python train.py --rope_theta=10000.0 --attn_scale=0.177 --init_std_qkv=0.0421 --init_std_o=0.0105 --batch_tokens=32768
Each number is 128 + 32 x the weight over the matrix's rms, rounded and kept within 0 to 255. Layers, rows and columns count from 0. Numbers have three digits each.

# layer 4 MLP down (transposed), 704x256, rms 0.133, rows 77-110, columns 192-255
121113132104166114104146081134159184126092143133130079117091135175045161162084088151153145112102122101183115164114139171178140163144106079141160119123137183117168133146109137167112112096125128
134141174126083106202146108160118132122122107147141130153108133093095083170194176079103069103127139145131123154093168152168100082152106219094133104141113162133110112152125129165062145133113155
075139125120094137160097102192074101105147155086108170101104142169169136142110139234114058159135154224143121171177112112076099116156119169125127208104103175069097147120132173106094118151095135
107159101194131177131144117097126068134116126109101108090140131154152142148113095180141127147133092143150137161090132135156106145155144112094065111163129145144121092106104054191118091105060076
134129124092155055159173082126121135157110131125163135177106164035129175107180124136181131080205086119151148126160110051105087111110091145176080169146113113113093135099170127169108109134168128
173180157120134173155196123162175107102117096107121183131155145146060158104117164151129124148128124145157162170100152193100087054126101105146071176142111144128091145174168159116149117137116102
135132153116122143132082157097166111086122133127130133099181113165174125103130157156093142075151104138106126126084147099113161111139109168176152105135123089210098121157189069180118121082115136
147084151134107131110149182174128107111164141093087110098126153062120149089093117109171138121085129100104098146099093087132081111129120143094118136146144124154136175120137139103169140125162132
162135123163117145147088186194136150173120094142168095134158165115083125147130152135151144160103100105096116124183098072086066116160129091103097151135101128102150163113157153098131196123119158
108111077117181167113150177118113099119176127097110153103138160126135113207139094092144101101163063118142114115114119126229096119146160196129148096146158101106162169163124052116066118186105164
125185100117146115088150148150072165133146092145120083146132081113140160101095099208123115173132127167071099118114101191150139139129064101099161094179167187142080166128092106181131109079124110
128092102142133129108125147087134106130126108086114070117137120085147151115174103255144140091142172156150119113161157134123110087140118107083144143129101112078117146105187108133154125145170131
123124130104103146114077072096126140094155138102109095166093123119159108124136068113123149104109140112182157065162101130107110133153128128095174146023099131134089108125148106165076103147162116
093148109107145134150172131114087129113128121103058146168142104099117154056095161119155131144140132180117097097128120150204162112154149107148129119092124156118104124111214163139105125131113167
130131107135145122156093132145177171153100114107173134082186110081072129168086155050080129158155118154116102113136079124138104194146130128136189160132152129122092119089152106162118179064185138
159094143112101110147128098153174125108177180156125107154131163113201131118133037089119089146146136139134090120155178161096128141130168072126106208103160115152143045145173094123117157138104145
136105088111142125141089145083145143171138124135148141119095103163067122132146092096146072129115096162061173205138131146054150113172154139131086087120092142153120104108169106130079143152135104
129111128151160078163143135171098161138165105117074139137107121168101097149198124071153107114135096106100138129130090164143154135136132114153118147119081140141105118191144117140098147081171205
159129124085125162100102154117083132107067189139153157152152089105152124134086180096129115102149159051087143197105113065162153117137106094126133105144193169094114158083091112255141081035147113
127149138099100174050088124107119110177149113117183111076151088164072128139084105176132143117125072126091104030140134125110127127099149092154199151131119013158106106108140115117125156144132084
141175094158151106135160216130102134158147100141117131150110137142117150083149119083119119154177159096124147112168136098145213073109117120120111200100176155088168142112166108154090116088046120
174148129121116094116104143111157115135133118149106104101148144122128078178112177116169141160149111170117115169158140149125115162163092136199126136211132143073146034118153103164109116091116136
126125170098172141089116127110101133128169093096129013124089127071127106079068164204082118115104118155135176139163075123083137192130162074111138084169118191124132170104110128119045182109083157
114149195097123083117127138117113137117136154125091130131154111113142188101140107070111082167106158102151082092138133127157093168120110104131100134103153156104129125121249064110196093152118093
224169112163184171122086073126091173084151135112122168143118123127161094138125087087143156135112096104142179067076098108157099106125161158126096166143123164113124118146095178160115101138113116
200068146092132130179121119144099127166116148152134106162147121123180118131122096121102110152094152175077104106128092132093064068111082099152109131129152131129102088109104170169121169126159133
155145101110132107135104173108129148135108120095129097140140069188140099156083116167130080155168042149080164192135119128153140048162090175111116112146138102137156145159134133108137158141166163
125169143119081103139113095095165148103116134068134150074143099083138116085131121192171103165188172119111160090116050129101104062128122169146155098080145148152122134118055162151050177131165164
104043078109135114126137144163071093114113081179103058113160122115131143136078173132162103160091122158164128131074119121177091193132111150092145126164120190122153127105150148087164107094140137
159126128146121144154143089151152109097198129129139166055164087115111130190125133104178143144166152152117124135075139175127100145207183099106150094135139138121177109148097164063175114045092145
101144148109127116130167140092138129181147076132128118176138159096112134126160130224117156158164166179133118118195112169081105130130085113110142141151145155098118124148119135114130098061100104
175117136097079165154158122132121149090132126163157167071172121106159167093110132036082080129097129122192092093106133104117140109093147148115133199147147159194226104157099180123121136179150138
145135149115112130109134065094126108093141127117156181086185169106145128154079148123127106127137111111141103147068186136098090115126113118115099154163135155161130173183145139109177145141132121
080137138104140139138108104148084127251124198110119093212157137113173149152129124152183156121149111148105055127139156088040128142131077122118133136090097149095100152095068112139108111199073119
# layer 4 MLP gate, 704x256, rms 0.142, rows 78-110, columns 192-255
117110121120179121165117172113167147113089132114096095072131116137172118174145099138115143123142134149110119125105079173126117132144120114132142121125064122117081185127136090182108069100121164
127113083197187125159136111143101096157113123150163145083118127194162125115151167117165144121126116113104153132126153098144172174137144167147063142152179081073112072152082139178153111120105121
123147083147145129139180092090064130134032129137153115177120146122145099159119120180163126114105118131118136050163118050137110134075085103115122047119130107120124140192133088179159148136106121
138140169093117138086123116151037153113083177195126139115172099145126099173086072152136077123114166152119169101110133140105150137178142073183111097140112098128142171106152096163242090132134137
145164120148136096168171133071104169143109102192136112113218117129178126171120146165143152155139097050121127107104113099117148124175102105122120079102122119071111074132150104158164123127111119
099066087102148132071163136171135096126094167079084127160089131129113085081128147145111149137171183114166105086144177106066099115161088060215124136136170105097110097186127164150131172134146085
153123155123090106111108151131146110156139127163155127128181101099107129109133125111172160157112114162176124119054114150179206157155170107163183116107116128129157128162151159133116169177182194
102118199152099131088095100179164157132176094127114175173137127091105153154131154111167135120133169142121125143125122061164081094122139157110114103126144053145110112105111143128104138158182130
131084123079112147131137089101092075151126084103171128178198183188130174089129106137145080085127168106139106157116131141071158111131143141103107081079177120170115131126096152083121127207129101
076073124122108089101132109153160126149066103096112130109090165113150138118089118159136106128145159101075128091166140103106089109173130076130116127147104136121182088091113102094176171129143079
145108110129089087099168126143107107104165133148121099094072158119146124146128086075108137106092129097131083131101176091142133149113123156145164124122116141156115140119149159174146168120063086
189124126121060137122126076122144132099140122051119086142112131062137106139040127155126161107112067208095116087126144112093062171145106150150125140147150110112140166146090074203060152128133165
112084073089135227121133111106143107134128149128140114155162077078126094166163136133095155086163117151090160130132139089142141153092171143153143084128122086084140128138118137117139160122119134
079067137093130101121129137103167103100138162134109080187097132103078160144167106212088177135138127187095126165159099134117143127125145091108119150141112136111144123179111077150134097164123116
111138178120156179132092126084161095098135110093152106118141146112172132126116093109106130172148105187118171127126157118082137169146144134136141069120154068131094166097137113180133096126106108
154129135109123132060087119091144120201088132100090166178115193172096123131203167055139114135141158104187156097156156110085146146106110144113149129144134151113120207146100070118171118148138103
145096143102108181093098155120139145156114132113127065106134123103207125127163141118115090093103142076116196135149093171156134137121135166115116115137103124135131106135161139102146157106131177
155155123150118073196129154121110082168150093151160116126111136172107109146139082104121157098106044137142063108140124145062231130109169054135089074126063074079128102119150115066079151171172127
075100159097103149098163156117178109130135186129134129147166098068188106118177129134125076096158118158149156105139110116113083120196217162139105090142116120090095108073151100124102125089131115
109091087075118104148113101149097154140115098121185103187123144156094118102084114127138093098110111096153072091110096106170153108121116112127132181128204123120161066130123138114173148145121096
096113131113131141134176172068103142165145177167101094127137118167165118127147086170165149059122094082157071102114093143128144126105080127164143091140159108141095134116153131076163185120131152
138193155145159149163168128128141089099162105132135089174116195124163152108100119149149177147103091115134125136114114191123145164159114120086158131118111106118112122078154097096079137126083173
084107107136097065182082123092151187171144148161152126145193130158060141125112135101078183162141141128070161128096130120111147144092144118161164090087129104095163110113123136171071143120118136
061131130088112157148110165121158084075099167093140125200102130152099078129107160093143140078142180124133186112189201058074066117197161091108105085092160148146030170125107149177155117150130068
106095085044079119154150136154115116159054115093121080076128199113135131118125180153156138118153141151168154122113168157108048093124215152135099073126126157156150091106089134166133138146144098
133095095084173052120160136170145046111141165107103127113163086153174182077137151179127155131135159138129074185227082059089122036152074087123181162077147159066156148132068156160124129141144144
101096148189140150100122109104135157126127125131153130141093106179130151163164135144137114174149117094109122116148206117223121143143128106143166089159113143105119137107136147124125142150194068
153092157114095117149109145144182098142117108119080172140135052116105125193159150092153110106148153086157146140152169108118120146145140122144197118118124113098087104142180156119099072153090143
053171099136141129038146165089153130084114114106174111135068157171161144084103128157122087093143130157128193112149166098178113137116100161131123143157144119147149106139164093101128135136119084
168094139170178116102132192106094085114100121160123058118125068097101132164123164148124120159082118128119144133135112185097108079149128124150114125097140102115111144146061162149131170178115140
182164123134149162144138075152150122106109165144050124113151118124174141122129157125178177136142162136140138118103128100172146103126105099143183064076105104075117127120143113154170106138176114
116109111137118066140124126142111091164131128129182157092119122146153091116091182088088138135108094097128140174086103142150165115107155099088205206177129108140206147144146139157150132121171115
137128201146115127156170144125201079162182122168150138138159131114136086103103086133141140175154120113145171142170119066123149166135129105149170155169118083185146121176081095111134117082099093
# layer 4 MLP up, 704x256, rms 0.144, rows 78-110, columns 192-255
162120124107104145124138137111131150173105150142085112155116097150126058128123116091122130163119121131138099101132156102092111127148107109162090141118131147113144099179150145118059119105168117
132158114049048195095136119080148150134146120150029144112062151122127168123167110154125142143134103143156072145109139117126129126158172112078165116109119150135113157124128140131126143134197137
108109112130135153118165087127112136172143076158135107094110116133141050174142088172118170154115156143092139170119008131139147096183084107107106129186133159158146118085132148091162127144149078
083139064183142061170186137109148120118148161161139105147204169086131116109144126105110148108165191143120075126182135098135173105071145103105131162035135103125110062112177116087052176056173085
170136095096146168124141118125114110041150117107122142182155149197161103083176157118143120131159046135120119114147148142113147121153141099155146155181171143061113180140170112126168138136175176
136119131121090074133094144116050172139181061149129172145165149030123170149143155148145141083105153118094098116145063145147211105154180098104090127117176127165135165102127156119124138140107189
171095127146047124141130070133165110130160102187114126096140132081107059126047086098127156155047139128107119118108080120174138162074107119152152169078168134137119148141160177159122102133121144
033122136153096123091104106147129147058193174088135197147154119130171103090137068104151109141125148152109171172127143166134181139183081086109120065129138087159123119138163152133138154138094124
084139083108119142167123146129157146101115129138108126125168084126133099157117154088086160144153125125129155121153101109123140098154118146137114164192079127113157130136153125172156152106132151
148124121120090134120134126138089104063188109188078114116133130123145137118181126116079137125148144110167091156130129135111105118142096108040134128060100091192116129091135142110100076122204161
102158126133117164136154095130103098129112161062082125112113131147152134176093149145166059153151126098179108140148089184148124162134129117076101158137132133151117133138128148087179126155113142
098158057112150163157141066095184198168140085145106124095132161128131148162156095144101179137138071123128127121133155146141150159123119111134088114119114082121102076058150102096144081114115146
067203164174120129167099092128056096153116089152110041196101089122121097137148138094101131123131136118131121115118102137139153132139125135138116105120164123178110117100118116160098114194148140
154108155153139190149107152108081170112054119151130183180151192114152031089185154082215103078056139184122104111090125107161122062107163129141145094092169101143117133103122116132118160092118113
075104186142124158119106118127076139136125122117142133078111153108225193154130109117185158167147135167184126180140180158132104137155125160170142141085132148087083154128178123101154178157083163
134093122125126062144139088130085134155121140106143107173136117151155109106110110105136085136119157105071166124193091132099154143158086213103134110078165117084122149127147083135119159127146091
156149188146143079114156074141100149113139112087131151179153120125072091166100066148160122136164157162160088099094134167093099104132155146091128142120135121143155177121127201121110128122122109
101155161120139074081067083154168125156116128112100108108113185106133137150178110176099069127202144085085174087171110089092075059099084133071116145105104097111161123120177101114106076139090118
175121094078110122084096080121072115161111174169139137132089127062049157127154122124182073130100120144180105112126167109088075121128118126174074159113108154145083083166140116152085120125105091
091078128161108140121089166175105122177114076135114100159120154057111121101122121075119131110195147097155157113157124113136126095146091198152161063148221131099147090113123119140077100161120145
195137107141114144166121103158115126064172083151134119147227158180134142164146142157156110138143091145134155133110084137095079152042096125153187181129200161114123096063145142161107105112086178
145152102088074149155162100155187131175140087186101096167142146222099151105087134204087190109140153148169111130113142142102090155056122089127076109127111159126120170095160151122141172161076078
151115152111119150131150078072159086087121131157124149109142128149135157101134106104133087120066197114067088131141096092123106130146109132143172107085118139136151077127138096104203154157145126
102150133128165114155088081142127191137103133162128061143112113150152155185103115139126105062100207130158203116060112181077090123040124179140153142144165230171112174061114091152055155132159131
069091122121169160204069122126145034118084096128136115132077137156166159133100134116155103138099110112120106098168083097155093091105158090117100136173140194144154112117157081161143146170161168
096210137143127104134163134129036107111141130147102049168170136111120129221159198134132112064143190216123150181141147118089109121152152100138165128146175133124142131198211136178098203127098096
058146114145159151157091185123185119191152144153108144087162132139125086156167168144188164181151089070143116095147132153106138123172163114153132117073092178138183130127103141115148105204119140
118121109136119132134140093020066086113080112150114133158135125141084122089083162059134147142118125151115150111166132164093090107125153192090088212131094149156162170115108088092138107099167140
090085066051123141128115133152159116162132180100179157082114128099141101135141099164082117118137144137129129104146166144119143119120108080128110137176139160113137105125112171197091150154109123
142156167109102127083126146118160117095122139090120104086137144140133098144083086134201171149121124185121075092120151164149117181168114212124194166098118138162109185113132062093070121082136187
196157151116091123122144119141179109129131144104064167111107161111103172153068167152158129133080094114145081086153120183126111144134083108125157103162101140155174140155063183191058143144121108
116075158086157126143115159158097120146130124079153140086104071078144168146127134132115127121097105100110110108177141071140128161106071123087156066138069132107119129133150062110112109143137165
107171090096129110125115142110115129121122155118118113173165163129181130105175109147147126164155122148153077129116119103049093161121147118098139125165150112128108124136071145139151108125127065